Part of a small language model's weights: a variant of Muon for these matrices.
Each number is 500 + 40 x the weight over its row's rms, rounded and kept within 0 to 999. Layers, rows and columns count from 0. Numbers have three digits each. The size before them is the row's rms in percent of the matrix's.

# gate: layer 6 MLP gate, 448x160, rms 0.154, rows 239-293, columns 80-159
# up: layer 6 MLP up, 448x160, rms 0.161, rows 239-292, columns 80-159
# down: layer 6 MLP down (transposed), 448x160, rms 0.0368, rows 239-292, columns 80-159
gate239 103:483434519498534412483433570515455537442488513543498508478523506514478491403501443506478571488489502547422499461517523483522459554525429599540492460522477529521523513491462517483519487523540464464490518492418515443471539595520486522462510526
up239 096:487498507461525525591428482476448572496493446443458512516470493492419546455471516608560554508503527557488483453549482558558490487569442529465484573515482528471481513507494524541491468515472508551465510418464463461456519459464478484486497507
down239 099:525537516544527522508509497573456483451511556486465512483472504512491428484512477529484426473568507459514514504521519538483544505536499463600486486493447546506458488477601475494505514509459526548478491572496505460535495507520488603579455470
gate240 096:506501575582469452426537514460527452489503525495511528481530398478514496517544509453433499481481461446467474463582595538419537515463462466484543417533473552513440551509496518506502486455541512393505548449519495514526493460490534451460536475
up240 092:515439428468509492471542474501465500484475459462607538524459433463481491425469513504497521471499468468538583521518473434518498497511527524548522551506491502493544476496541518501494475490493428510444461529538476493477466528499504467531495515
down240 098:549435509480561512516473529446484403484535522498453487462447502509474545464505524439475464547392565530475486492502474553483511555538498496499445474476520462531490558578494465512521473537554471424443579466520448557562518384506454471426490531
gate241 099:459494531478464521418473509481485543507474443465502475545476510561568485501493421534542511537502616537440520510545506572513561573501491567514482493443436540488533467593519485469511484472564505556532469496486496536515454525520538474512525463
up241 101:476474463437555401488472505470466486504537465501417470490489540476514470500527488522411531493498482483480435586486439533550442440463567523522488501535521528490527546454485418521485584440550477542555464515539507493475539445517518581513585547
down241 099:511484525519497480501558514546610548540437535541450494500479407560488516504485500470505445473529430557499500492497509564546466416535513487491519600458520535529478452518433551558573502511401520518515462481493525524463542538421530484529425481
gate242 105:417511535541518568463530626479541490513515469488525487480445523482515509535476449532478503481513572622443471519524461502509533479438582515540459582507495520506484529536526488562459503505541433468561473531630536489483506514489521469496513427
up242 111:530440416456501504521500504449514533504494480493580539479505503440527471509506528510533474501482481587475477500501557479474445465506451518469460528578490531482434448438450427510474493478536498433497554530498474478546438512395523495479476515
down242 106:494592450533469435519534497460454496450483519462555487516498478553464541504590514542516477491565486518513475524569415500547494560464428476585490482499585457494444481468527531531549428479528505549472551420474502546455538515514526463478496489
gate243 094:510518490507535490460520482522530419476515422499477526538588476521507497451506498498564592484526567452546548484526523498583532487525484534489505497511483565452519498551430493475440457577481469451618493533523451498438476500527462448540466447
up243 100:494538465464536518537421512530473521473460529481520569476483475435453520526518581470508545485537519534519481563472445493501470460440479453472464505531473475451437510546469483462590484459406493485463508522507468525501423547531486536537515472
down243 098:501538565480537528459471461531466434430509500516542478459506541495483467525424466506500529564437430503526534503498527459461553484495590507498481521498530539444547498547506479526529451505532485549522496520509494499522573541560517474474429572
gate244 099:558469575509428460526489500534511532504487552479495501484503481510529462561535477529419498544475450453524506490491525513561435536512543464469531553440490538520517486535501585511413576516421474454476441482491463513505564454566556522482557515
up244 102:483570547458513589523485494535465529523560514567520468455450511519471579429522486445492499458603537428564542499498497465522522552549495489437489466458555515489486514513522525515450477503562491506546501476542416482498493494479523569539511459
down244 095:476471501535425476489519520522468610526449504524478481476500432525541490533527534480491505574399495505503491472493544528494466503464492494429522548512560471529501493556399525526518455461456523443555526497494505528456471563464448466505526517
gate245 104:475540512490497510471528438540462502477472558556475554502524539531573539551499412522495452416507531527553460570443517482507436399503522561514512486506501474510529460508516476524513484484457520529511545499487525459514503509530470496535445513
up245 102:510504537519494487494492452439503533460523499516489533541453538440490472517458488465551579489479462489472504453530459556522521523548433485560561504496488474441421551505460484511546538391470561470455475439476470475441495497438391524490474490
down245 099:566504488521551497464509474573537514518423485496610455461515445445468494474634529474500552565477497490570481434547469573487582558538482525453427431515536501483511440446449484530532538512580441466526525495445494536503577475478510518578505571
gate246 102:557464467526513472485475480489438494532569515539555510573483464530437454481459511526450502512484473479459483423480452415535494461521504510469539487520520496566533443519547510493533540492538451467597487481527490534475533523486553554464478529
up246 106:431429516481499518452518477542568486496405568502478541517543535514508528494486538438547481539493606551512492463483456519381497527542532519599445520534502483509461473468478460524529489518450513501506502446550522511512469437481426519536440532
down246 109:530537453520496551630541540511527457456549506518506486515498562520492481579522527482473529472503476478492429533545521517516495522550512444536494509502487480564522579528449499543479531456530482540505515571464539445485510531524428500546446417
gate247 103:527521517484484535589529529451424569543517467463458574421485438504444465533517526476532469541513488502489444423510508448466511517463561567555516523452516453511545491534585509543452445460456536472530499476563462496517532518492520499429500525
up247 102:502537529549502454446437481517430487497468499491513476489544461531551495510522456555572551526488451523469501585544473586532543537500473534552453477524516550449576476589450536448440522485547493467547515498469483530533530507529414564505464482
down247 104:516542515572456490442469493478481543580526491519511444491499498504492527553481502532468466512438495541437523497527488514456486411486522554472493447520566463525557487581494461518503486473550485523567507465507517494474510486495487474524487564
gate248 090:526541530530427542460492471469407463548456502490508407581578503506530498459521486462510469513531488493512484523518492578468475562504510532536433451520509510523547450539443470480513463488523507475554559456483464450457514444361589454553459421
up248 101:442503523493527520505447538538547483512500557474522452543510535387486551462576449430524529492461475563503555479469493557524510519533400498487469457464498509495508471447541451488570497493595564490501494541549475527495448549492466583563517433
down248 098:495451526536460490495512485476455479437503445466472516516473530496446580500411503434539487484444511475581530488530525495483481523530528537525523571544468464468464639443522520501476523428468510489428487492547505481551525509500455511513474486
gate249 106:480511475506504538488535541480508485471491496467471469485521450455543428475488513534548501481524456545510551448470502539522563554599610480477444427569494488465425507487541503493524553479524522509486468539515556559457522527494544476457477493
up249 100:474541447537562540508551503456608564508421451470506474506525515557511496527505510498467517451480511508520504448478509474523497520552554515495509490573526525499435540451459518497574575506535497536504507465538493551508518488566475480489501513
down249 098:508496493590553559550531491568422499543486564536479513477468457538434501429514538505566489529445502555505481506499487450480473570548497436482497526541513462485504440480394479476428477467513483497500528545493480527489477504522464516503456536
gate250 106:548512468530529561503474543529453485456515421556514556502531507640479587512523495493513464470507505537443519452481524484559477487438411424549574515536544501519518565477549522492495447454460470479545428565565483472516523477471524466458548468
up250 099:503523513540481542488464480491452550469488477562510481521478470577552544471500484515542531447502507540453499500468517444511506388477506506532594542505449482485575432399531505564525457498513545472526445535525457476492490511471577488432484516
down250 098:504509456497518506526501498507543535506545426541595499451438498479518511516541470444595491584463453504510442453537501465470511497502523527480504560550486528487482473470586528440536480480475547511427490519438496441525476518566530508535538518
gate251 106:455504469521533408493536450463511436543448508557509520545517527461546579514491521458465459479480510482509516527472510475521509543440468494574451479559484487462481471543519492502532441529548549555519518491496494530501510501509506476467543475
up251 103:538498448530435519495520424508464452523494551471565482557556516485491513513498502513463529496462530439566470449491452448497465434470467571550568549507545553518498518505513499557522486532530490500472472495560492508502601566533501555482587482
down251 099:484547483566526454540545508504560519536504475494502484525479513545530528582494503513439507503514464459458494522496534464516472532548473590467394479461459527505487475580472506493392479466542517524466522445419477487488443495510532431545461474
gate252 102:457470461489510496431460510468534569455437429415485546452539431500600529518500491565463506572484496471516523475497510502494552481505514530527522577563517527520548465446506510531437466484525449474458444482562565531502442459499505463477506523
up252 096:503505481513552432461458485544478522508424513503488516436487478543529450521522454534512508551506507457545514473502525540477479410532460493540490548484506501531481470528462506499513511493542516452543583533447511486563486480457507515515561536
down252 102:502489559500496483528436520545472546508532524430561510464433502545460455515566448496584561503455556555434508529515452475457413538517533529539480582539593464550548519516512470510460485458461490444457509504442463449504540508590498440540471438
gate253 089:541477482512478520509491496494517528434512573541461523466475459474515531475518536484475534487475525457479534452518505463455561533482509488495517550470435587546482480496473444460439566565491515511510532476549458466504469540571555466494557521
up253 091:448487549500539503575531527492540547421442532513461497441513511472526525506554527489534452469495420545528505525465471425526411510463463570469479367515464457451475478536492481459520454593523404525531551493486501522469438478535549481517443513
down253 091:554510477534488549468478537470499516490547479546491448552458525471498445436431484570463560518476588502522457456436502507525542538520480502513503515518528565555562518494465577583510497495522592443552496548515495502425539500509468528558500546
gate254 100:492460443489520527489536513444450483488554467494537515505512476521546455539513537541444528421407511497492505428529505482493484453384572531531514614458564456461452534584515496449565474502469446560504529532548496547516553504507414524498485491
up254 099:545482513558464461513479527497495470462464445503468489497446483474511448557574543462542545468578529518496463499515509455483463432403550546524529544496487560496491521455523542487536476539520517465490570517448520550546507514517507451505473468
down254 104:528448546530520528473504513517508513578424550486495483485462467505414548472535482478407569568449527494552450572460499535514567553562366487542538447552541514498562495454480465526497505492549507483495437486519538494444365534456493522516551482
gate255 103:487429499469541448448540479487502513517503536464491538554472523476482433470485491532461536555510538523534481430531522476523477480551554427464481486484456559502428532501516428522470493474455533526552497526508469339564529543519485550498500548
up255 099:543437524481510535535525524498528481524496535583483499386518572536474536450490552468544552495443529540470498532477449492457498528453479501507482461497521442468533502533538621491519515437423545492436477515489490559419474463532463503502539473
down255 101:498460485492460496490480619514489491536464436516532475506520485453538404552488553475504506582483574514516599420558474525419499459511482503489443559510508516487454457561502562558574521514478493521468562515487493491503465453456493494557499567
gate256 098:484506501544439507418490549441535561542465428489474530523583487487427455463482521521463508520477516526448458498532454490524556526514518467522551514465510553458464570556437514483435440474485461488497460507501444560464499561455484496460446461
up256 103:418499513516494579469512430494520521533494514483565495453534541516496521502499513491485493449482538433570480431510498483503546477495458502399516502550471535472417501512559483560499422486518507530473551512557496506449448554449506558492503485
down256 100:476425542489484528497558437556439492487431517480444516432495548547497539494521464442533507522594543468546508519645523486454540587474534457555440525469481488515503516474512486513539514515553452485524519529550533534535531507566541414588525475
gate257 101:467538505534452491504544540547532539550467558506534445499571361531449590446471492549434473484483513424594469494498521521494540490591544467546482506553534513460426531547525497445471509516575432432528509512461453509453460546438540555459505522
up257 099:476563530449474519507482551524461488497444604444481476460574477495509453455456469435511454524517479469478516490454467524468492491487545476554517472527537516488507504436514502517525459535501418439518449506523517497462518504526560491488496476
down257 099:508510483477457505581572514525496545455452496454534522467488544522521640480537518472479503508504497552545505547507496507466462482553514509543443510431528517513455550446487495527561554453514556556496505474524513440549472524453453503503461490
gate258 101:534582506544516501512512469557434505501512461400518554515514448572537518443503528523560467438484547542545444431519551539440489462448522518487555485549551507479482441411484507517460430517522474469479504542561479551489541568473501559485457434
up258 099:428474452461509508479534447502529551514503459525490462391487522496437502474432469570543563481541449546523510529571512466492496494491509461493546540512498560526481539471472498571466422513465474444484472488419490462486486516469536488484447524
down258 099:561457519494557502575499480458436408488553485458535459512537549543541507467518515493462535517447484547540513508536541548567529493525488506452505503450499479486579489474559487495471494530512503494534556501534502522439494493503503585468531535
gate259 089:480485485475516448522520521465463475514484405611525501471493501442461438483508462506486485471510513501477462535507547459455484487491545521433512495518462428538484529594563519442577521514569507494457526535473469474501539495526430522541479493
up259 085:525481485496473519488512459468488473540437495422471527525505558508478532435506458467552525564514459490501454469506492444544469485488555538482539512474489503505491470532501562537486521588524470613500446479530415468526459525557523493490481506
down259 091:401506439507546538466447547541529472495473499541491512523560474456571523560452470530507483458522447436486467501540502488462509518520478553503514438520483495472484508531576500556539484479458446477512497470473474484454500438565542512433547470
gate260 113:525488574417467435509500532499544431534555600513502463457464514545538549527501504526463478422462477555497497475501497490468536547536474431539504453477496496499439469502497460474499539502508492457514476418494436501494469420502534457507464543
up260 110:488536472499475515435579505507478532442463430453493432520424488476487466534458500511471494567545594457461473464450472553450533564496457534539469589590518518458512453514526548547581511529511531545469481478479527511498503458386531504490497529
down260 111:498432486557501548440447503518479490388524430482498533502494492538479400531482499469559482489486564533469453579528470535486527563459477543515469463500462518477534482464532444580493450463505547536544497539558524458450530535523508445485516473
gate261 099:538505456487445517504520461531450544485538580584426449476546484560556559444517446506522491475529438489506536500506487469523428474605549496534474517454503538479506567439508462422476508456545495509558394452538529475461550469487534539475499539
up261 108:465432444567550564435505477474455597530557518504541450459501502584496559520495531527489503515517521476539486500488492449479498493528491498535469439467468560512545523434425557457552514538508542536579390536470472524458554469534416590537549531
down261 107:557538465455437461486522437500560466469510499505472480505413508533531537416534480486570459474462549495481476490554556478470491361473498522525534564544477476454483487449510475506453435461501531506480535445433486556510537538477521470467459479
gate262 098:473465533479382586507463523470499480478511521500524487489472497499513472458435499474545499472542499476501528562501476529476482518536513461551502535489445514548585478413497486448497533484528494459464526397493491555546427489536454451490469484
up262 093:451445544498468537519459547460396503451554552487494457525444524524451497526462529484480481523543477421535499469516429504487497500485513510536543512529517519539608455478488502522518491458528532511455572511486513553575383466521469417480533490
down262 096:516557454503532471513530502510461535458510501534540514494499575519545493578549513481588445604485488497549523505482497531446562538413495535479520485596465495439532462469534488539499484516458496495462484541502524507545492534540470501459516584
gate263 108:523438500414470461464553487499400547518503499463506466479495553480557541494510590530492474500501468513477435548496571485519405541441551524502533464491468469517469509459501560535475528464522498409448549534553550516484485516502474518472522478
up263 103:374468508510561474482534414504482491540448497484536524494456473525424484517521546542499498545518525509459480525461456542475484472510526468482487508428467465467394494576540447490478489388518540441516520518492467490415506591409523525468519453
down263 106:500489519483443503463573553498463568486471549460469435487448546481489517544540502508504523506466565502553539501538471547512514527495564559513527513425556518479524530456498521503486521473507458557486557535513523492442418473511445470452501566
gate264 101:512485581570442515567480527455516460474532450490498506471490502497516480454508458553502482533513511441500487515509450468530412528532555527491532528512471512520574431450526553437546561500564491469533560426538544524499428517637499480514522463
up264 104:486490426495503423531577555491454542494511541485526530517475474444501528567533422473527583543480508582462488498515457487529562528522452535475460563552469570476481498532489513499473459467400528515507535504530411513495447545484437496463495532
down264 101:505378526523531533508592481532557410516487483504461455500496453480460519514431536509550551468542438478511470538512503540467459459532487447498499529481468552493491451419476433479535489501494532547501452532527491492491418541487539542556483457
gate265 097:551452463502519474565516489493577549466536489448504448544439492540481496455455494526491488462559515521474483538466433460539542507497552530567536457485465492500503446490415479449548501544499432562420422491547542528535505518451449553481570499
up265 108:493436484491427542533471453463503530483459494514480479520472585493476492448459405515487404503493438527458471542449430493444494478543501487493470513485454482468575578486496536533544564556478514470424538543488560537544524512487456547570480504
down265 109:497481490494477547511511543566503498470503439485463488576519479510460466558509538457522502491431558525571581418434541495545458516458472458488508506507534544495526468490494501481505556539448483632529465481504567449530484520492509483483507547
gate266 102:489542452504430467498447476404418526543496476527426473546490517494447487520473464451479506481520476503494513534595533457539462500487415494497448578518537516464465481508502509475536505528504482514528518422533481502457502553557503518490558515
up266 100:480551534518494459464514460455511494461577521434477475449495457538458548456471535524453532470552528446477554525577495527520537548537469523520511441558543496526422493409445498465502466559501480527538443463548480480522509520460505452502482498
down266 101:548447452501433482506535451539434491535517447458547458552483536557494540481470449412494507490477562509528382529499533464554435512484560458481511542515442479517533550516499527517499496454418484486503490509591540493507509491452500502574416548
gate267 103:517418462463461485553468494555474522520478540501507474493595484519488415487547534494460525555478523484582457548502487506494467526487435447469464474507487505495468464478562442492446455559517506479482447525526521531500494508481505521497465431
up267 099:500479492463528456599396467536492502511429487422557581509543472456497508396501545505541539505436483537522481498529445512494500473490458536554463424474536515525506567489516511448491599544438508500528478459547483515456486437450433497532500507
down267 097:478509501559518539506527510546510513471465541523461504500572544567490523549539473408426471504568544471441525486517538488426534508497487497392554495497479473452436506425554400511490487440542446505552501519432499479518483519474495517484509488
gate268 101:483469524566449489577463610459457502547508495544381532539497497518568475534528475517454521517579472429479546494480465428523475530490444536493465524484460449505550452480489525469561472577475472454518476477428510512552520517547566477446516495
up268 100:451554531479474453537436522604536503515489455425488474482460575509514566465521513534515564534526490454467431506509523523467494472440551494494560518408455523489482518491511456525495508485430539490448516495497575498495558518473433527431551520
down268 101:569430480602516442517514504417457523532569484561396436546434555578500474504480444479544503511501525412455569527498563424495539537507488535433481487478487480467516453482548458496548448510485532464536535456485452468550498509507495455427492537
gate269 102:479468512483512576521453484558474521585453587558469520432488566483488443517505468524451549496538546508494477472563526503514482486502503483441522576526467466544433421510518429574532462536481489513485521490505577541568488540466477494527475466
up269 104:521524455449496481571497498546482497457433524520483538570509514482554465486457526464633518482502529565543449470547495465536493527422486426501484531485535586529538574492513482510520484534481513470491536417497452468506537548492501579598476496
down269 106:432536533506514540403466524525546535502546522482509544505526498447545535499526482497517471507503528466478511521460478560488500490501531501474466421475510497453429564526569442476431486476465439501541473486535468415456471525540539502405626486
gate270 101:470485506451548473500555423548476526477543449430440558518510498557495531488487461474456551490471470512466503459577497465425515543516450539479545437487472550571493495550534471455518447489497513486539436482584526478414486531513496465439530448
up270 102:430433520477545499550581469484438476550457446506510459394509452480506501459504468495502499458451560539513568477512475425495477479547517441535476492497516562496568498491473457493524549516614485481476461547460457492509548534549510522454505548
down270 103:488557444477486524498412490492565506493459417423518486575482526485445436533541459442534475416485527440528493515505525497467490442473530491447471505522415550483414547472582500500500508484502537472470451458542526472461529444515512486454482554
gate271 101:584551435476498478465472435476503542496479564471478516528495529541521504486420562567440488464475499449462524498498531512520537499510542520530492515518543526497471526516487527467548506533503579516511551506499552500554525531545453521529551473
up271 111:472590508494472478484474511514457560490480465540550522551508500503511488560538445531491551483535422536511520466527540543500531531464596479480499461466470511517490440499519443409547483495472461442502550516458506467509510525448483442448451565
down271 104:448508516456457455550457428512509520485523523447555497475561461540462510506534458450504514521516545503587518446512474404489507489445498543495440486499543471453439491504459561562476539486421452489513536461486508532448455397505445594530467458
gate272 100:473500449519516513489498464402463510511508463537528455475521486477529525559493457518481592492475455512549418488591520544495447537528480479481407568460598496481476489568434489427512499528461497500499487515368528477496515524476511476467484550
up272 100:524575554533514503513502501471537573501544440564543498467475523498501438555419566516478533473523538441502449463561475531503450483520521502504489540466528515452476552464522486471524550487562526522482515475469525510501466463485490530491517513
down272 102:567485490443515457400496521508507518505512461377445490519511484537482471515482456524482540515506524516550440553489555546501510545518532526491480489474532517529509549468518520493525540459493476526557495560548466515530465491523527400448490472
gate273 101:430558445563440539474496522590425544543549521470445516490474494465421554515469494526491455465491555457474509500508481488435415483538477484508569484447507486545485507563476463505488487409498470495434514465445529562506532488555490557450523499
up273 105:461515497527506482486463474503480470454454559511499462534435471458511456446505535481462584523506532539527445472510471534518498469501491505513516554518491489489518519517531446506474453474559517545517538515381542528540485511423482508495531554
down273 103:546484501515520498561479494541466419485455506514517480521535490443556514493466437528451484456495491559514476421472499501556463508447586498470520490544582556544433523439589497572462446573487588488494484480481452444469537518483444523490562516
gate274 099:515422456512552452441408442503522538469442506449528520505512540484481530494506510467496473547571414510509477515454426546527487553491455487498540463535481494496512530499545590514532477496477380514473474417540486539552502499460602546509492478
up274 094:447480464512522511424481413464511475437421470525520543462532515458463463490498491572502527539500503584531422559450508482468579414545488502518489506525471459474509562558473560484552504500451541474487565518505521518490521484508524488524512510
down274 097:463477471521483517546540473500528478487493663432531489541503477525487547551506548470538534548539522463499489501553461512533403543471497497463526485552477471521504518465547450445505507496461494563460492513544504525487462563555434565487576450
gate275 102:472518476480561473447528530484462450548477554513456452547532480422486469481532544424483519511478450452499496475503398462520445497589512500466504500533502597531477512529474495447528468510582504520537523473468458546500519553520476507534382484
up275 103:583464524457484560519470432558572498427500442497544576486487547547488475496473528531439497519513535555499480488518562598510599506477505477531542446452522430476511554488492427528472515490503530493496562502476478548444467463478447463447514551
down275 096:487516479486544452457538546481466469535508538530427443521495535508503508449537522527535488474489506516458543551526498510546438448505476517459542506584502504560558455570451472598516411470567563495475475560545549425442405499517529546467457493
gate276 101:569515502472517536501497537542469542462489483530457521506477418548466459496427481557527537510464489535484466508455496487537433550486501547446450533468480505544498552456613419462454590544452501522527524496452485601493473527458478473469570461
up276 102:473554525485500496537517500521509518486452525539489432439499565515533540494453523577462524501516514458535542538441494526478528400526440540532523537539531417413540549497458524539508512487534440565424481404426524539534451539577504464431476549
down276 100:536494540446500474537503468561558472508505491534487474529513477556527472418443406424575557503498428463421539507469475568499450529492523540474488546495466503511454559507524506480465476511446478446522524470503447526489530524447460547495544519
gate277 096:473530509555496489432442421504551577476423543505502458537502485496555463532442492486476552478473532522460511446556503532449539458455491471464487524445512460427541522479547486526500489573528454509533556520459509552530506469462511556491415520
up277 100:492449488426591522394492528535547484518441537510463499521511435493557469598485494447470469533490460443457491498531536492532519553456484504499488549459550481500487498494519552479484518525455466487543516511477570563487481534507534508531516560
down277 098:506486500467441516578489571550435517480563465475439512482485518529492584471479546501554424557517524566530540495478496447528428549504504522521488458536475585441517475465495485494451520513556453489506495554497504513456545432463472575461509498
gate278 110:495583502462438523481525512466511465525493461426502506535517564587506541372497551500519521438553450531476528479516570449448540556552515499437550477501522527551531532557514529481523448516476501477562500439579452482480495532491519474525500574
up278 109:515466493533555476474496493546503486490492499559487582464553439552519486513423493508501400459523589471491447485439502549513476497575494459432510492510492479476542504524524441504447550442562495434502483501547548462476513539431528490476515533
down278 108:464572493497458538501543462521510503518545573541478477522479489454504517521451464485504543596484569515561524494509489528453528598472460532476500503501451493473441497461490497493468474406534553445464456497503571580486521423503449503501545483
gate279 102:520472511479492611541495452549493518509477531534466500491471555535438496494582497567468470478506534502417424491482489484482573486544482617479501468503483480408511462459450433509509564513461479561503516445505524483518479542509530450462438550
up279 102:494497502502421519496512492474455560523548569449504452502525568564574445476484518519485523514456500459511475533531509410475549509569497565553520444577514493464461465561544472476510515481497511517591508436476522530444559502541598488484511508
down279 100:503507531469511495533525484458386532520490481532514527505449534481481527505480494534524495468453483491514506477494474557527540472523497528466529546512544549482516477462468600512503425493547481524495479517532519521481618483500459458585535558
gate280 095:490506471402525479539483517470549496476452480477471500480506501550454482528476486492498549534511521429465490472462531494498536467526488474484554500455571468526556446501480555541515477460480507500455585470374506487519541537542477481442554500
up280 094:525462459511501538565470453472479484519505564474423505518525480556468418493412473561460553555458427532570497522503484475538544524530523505386533536492537457539497467502487501573471530496522553470486498496517472470480531512530485532489564496
down280 096:472516540545535539481546479536440517440615532552519474486447507494489516532512534525502523493517446480479421500532489576444496513536436498469489437522465485539509493482481544416510489471535498536548516517488421499493470503479502486472491512
gate281 106:513490481481493482559502475530426504527507568507529485477529549523464468527525482484540601532553503460490534520525460433553521538503573535504530529552512625533421414514476494556474481519554452501516462457559527477540493508557447560532552481
up281 107:487506491460529471466530410517497541497479537475531507537510498407556453466461528506479495529509464486505457486501500504504468512441510454480513567413461505560433518497527511429506505487550437433438502429628458494446537557442457553486477492
down281 096:541525435448499475499440503546526545511456461486534512567466491553512385482590434543467434516436458548581498453535481525489577460473466517473515599528467500495526507480521435553471440489534536535435536465489477512444470477480550515511511525
gate282 107:480508504477457442465509524447466524454545435523537456517595475531519541403505561507559506544535522408432534505505546479510426503474562474424543472513528575492501540526449531536446529462526483437475459519478542538491469499592516517481602499
up282 110:472512409478562432564448529530479510448467475526464544495439507488522478489522485419503491486437511553480524530458567464495581545433449410488505466510423451536497494470500539459519497451447517455482516435522496476504495414455442543563445504
down282 109:435545504484494499559521577513555445444559401526456526551505472503464530453563488502470516397571496513484479492579531480445509537498524506453507560550522512503461507450490459465540477520541504505458522481482483490433548518485566565487533476
gate283 098:565475527560433499558533517505491433499458471505451546510522499469532491458467500503491519490442514524462521462470553467503532537524535410561406498485465539499510485482490513543468498548605489504432463506404495497514446483560498491504524489
up283 093:502499595521445514531541486488508443566511524419478490509484456419551513496543568496573456472440487450461479552545462459558598525536500485495500473485531479569508466503487551517506449505518523413461560496454444472459517518560517505520487521
down283 091:477490581495460413438500476531487489485433462515465588467455507543435556511496551540580478465490485532551505508543488481483443477583479524440546466494551433469509539509551515527503540510582535528509468499535574521544458514555474500462446483
gate284 101:533449498504446450520436618495497489479548546515519445496446480497492575527490528558492454554511487478441570495453570475614474524514600455512507541479540457470478519529531449493497541475530504482471522476498485520524469516506464522523539455
up284 105:495507501520447586560528492480540583579496534456469537516494513559444535472499467498435501496497508499503472438504524511477524473461519473552574498480470468513471486378563472508448438511486473448425471480488523511526535481470437456580528543
down284 104:504502487471517482509494514523526469503515419504466516419569544501471462452524413526550575465465473510528443471462479547479474492508478463528456521501469552533483448478518491474495384502528518437457515550562518583452503460498521533520462511
gate285 101:572510502474546509551501475484508529574493426518475468497498503532433542449487462489473456456501468536549449504495475510515550529569493498644503519503499488505460471558530467495539493522466453466463472515380452573494584505456458441507516493
up285 093:509452439477562491597449537545550441481525564504503455491522503529421537455472474522517475548539565580445432471385469445518548426500539467544447487442521496497550476472532464507433518536518448473494590505514490495507479478525551524497526522
down285 101:542548579518454497499558521483527572518526546455556465510449446523498535523488511461527536476539486471503510494615515505498526570462470537485491559470473528490429531437503496518489518464499519502569506483561534500494429476548493498513483486
gate286 098:447471507557557506488530468471474457530502525472539499451505503565495432483537473467533461461482479464483488582531499499505556434576450489461390446415471433524533501562560557517485564489510485504538461406515540540444431526469498491486480523
up286 090:481477470517543506509495529508509535528554480432515472454535513515470472471573450535564555481531470434554425528488473503510497551617488409457460502463515591442492543501498494502545471547510484474487496532488485524475478436495518494508577566
down286 091:514467500442500483476564496478525526521535560501470549569552473468454486485545550466490484452502502471486515508514458460447524566529476506533492512491462539437493450525536482438541550461516416491487451412487496514530506514481492495458460544
gate287 097:478534512504498461601481453543521508492444493518428543490564468524528502513565483512509506493508511578473527493567503450488497424486478439537495517518497514478492530541497419492528486514484492531504483526468458476524490547577488509530447479
up287 099:533538475486563486552445478483486512502523519533528425470532528487508461420465397497431425517546576548526474507530549521500550496553495509433483504479531502531555511492436538468463505536549478461507524582494545471445462583519474525589450536
down287 103:539525522487434516450446422475502511468536516487486440506494497549478491551523512472560425492483485503561545484467489529468457499440536538488532520506483518467542530463473502471496475454446461578521498457536534530500494629508509499499441477
gate288 104:545488537476466516491529545492484411510509473532458456460488496539503564461437532503510519539463444492537497490410497491593465474544510470491563512480543506549452438458507561506506465527532421458479512494599425460443433497571523498536577537
up288 091:499504502468534449439470522453489491487509508507480532471445433509486538442501564415446508500477512574477490520438475506567502504500498451473537487480559494517503461485494547508484526555508449576549467560576475541489403534496579485537611522
down288 104:518515535469450530470524551508509560570498509456495561463492517512480483506478440503526474491519512508563472500552455508504532560470442519443502540492399373516472530493507455535563525434534445556548518516544458528480500456505478496480508497
gate289 095:528537501501482484570511491562484520535495465522518471483495467451457481511539422492509490546526459521534666460536472549552593532509476465526489522506444521512553472508495463495537508494580500429516588489458527415504489455498511507518411536
up289 093:525525465484493474572493461534536518555448591452499483517531491407479525517536519512472522510503544519617529447508453445534550495525535581541569499510451520517558482491464491461457443427433458441514461462557478436523557487518484427444548506
down289 095:494483448535477442503508479465530512537488465473487517506531479578558489551497445459537584445540528448406469541452528501513398527465470423506489545535538462463427558461543510505551485547519539522569495454503499533465457486467498583531461492
gate290 101:538465495436481485532441635530484491490467538467455498469524513550552432524485578524518538539417501495483520529518520552510513481542518545507520551529575571550421488500503550538437427453503426508569485518499532469501492476572513488453446480
up290 101:465535474444576428462507533467494475500527502476555532481495492510592451569502464450428581547488479536550539459481545489532489494397513517434555512583444592559566506509510463491463491526494524515496454538509445507495544477628502457492465506
down290 103:472396512515544499558473469516468474523471495451495526449518493530493542502442534500579506517516462529444490537465510511534516538502514499575502534563556446479472565515478548511538521476478499437589539481567522545499478583388486560470504508
gate291 095:513564503503514493481533571548506559478477448533536494411457456512517436465537485513471501460504473517496490508506427496478464516571499402506481561502504571533529544531560489494463520523453468587565514499438535476517399519504511484513441490
up291 093:460550504478503511519487512477472540482388493576504538445443553583499474504477476502455514528519573556523517523422514472449482496446494507472492536439510523566499482520513460507385528465497509502474537594401476456503487517525500518497513524
down291 089:514526463494484514492442459620475463480512480382509489501474467530505454536573505493481491503398493430493463486496484500543552582473468500499489534532479484495503528437501484530633513415497558521498460480493498501523504521529481504534497488
gate292 100:416481485471486454499495545506501497580496524585509480436473499468470520489481439511442485521419511476414488524492477475533444531444551461544379566492527532529517545408448553480498500467489485498518470495599426479515482487478519444537559500
up292 099:525514493494446461478508472474497485512480473479512519521497450419506502508457449522532507479491493517509546491482508559487538452508546436497418495498608500418431552438490465545558493547504582563515486506557508479456539455362480498570479468
down292 099:517491532525493448503494557510575558551517508467465529532503491546513490504461569436508507496550502502541528466493525482600448428549505506581507530434463496426460484506564465517451467439477430449448521547478460524518423482504550516462470510
gate293 102:499475583431549470487511479469493473424578503498499445547472481534567578481471495512359496518494440505551526529561499544457549508490462505524498529462427563566499575434482510495474493559521513464505487483466513550435473540485453523487550519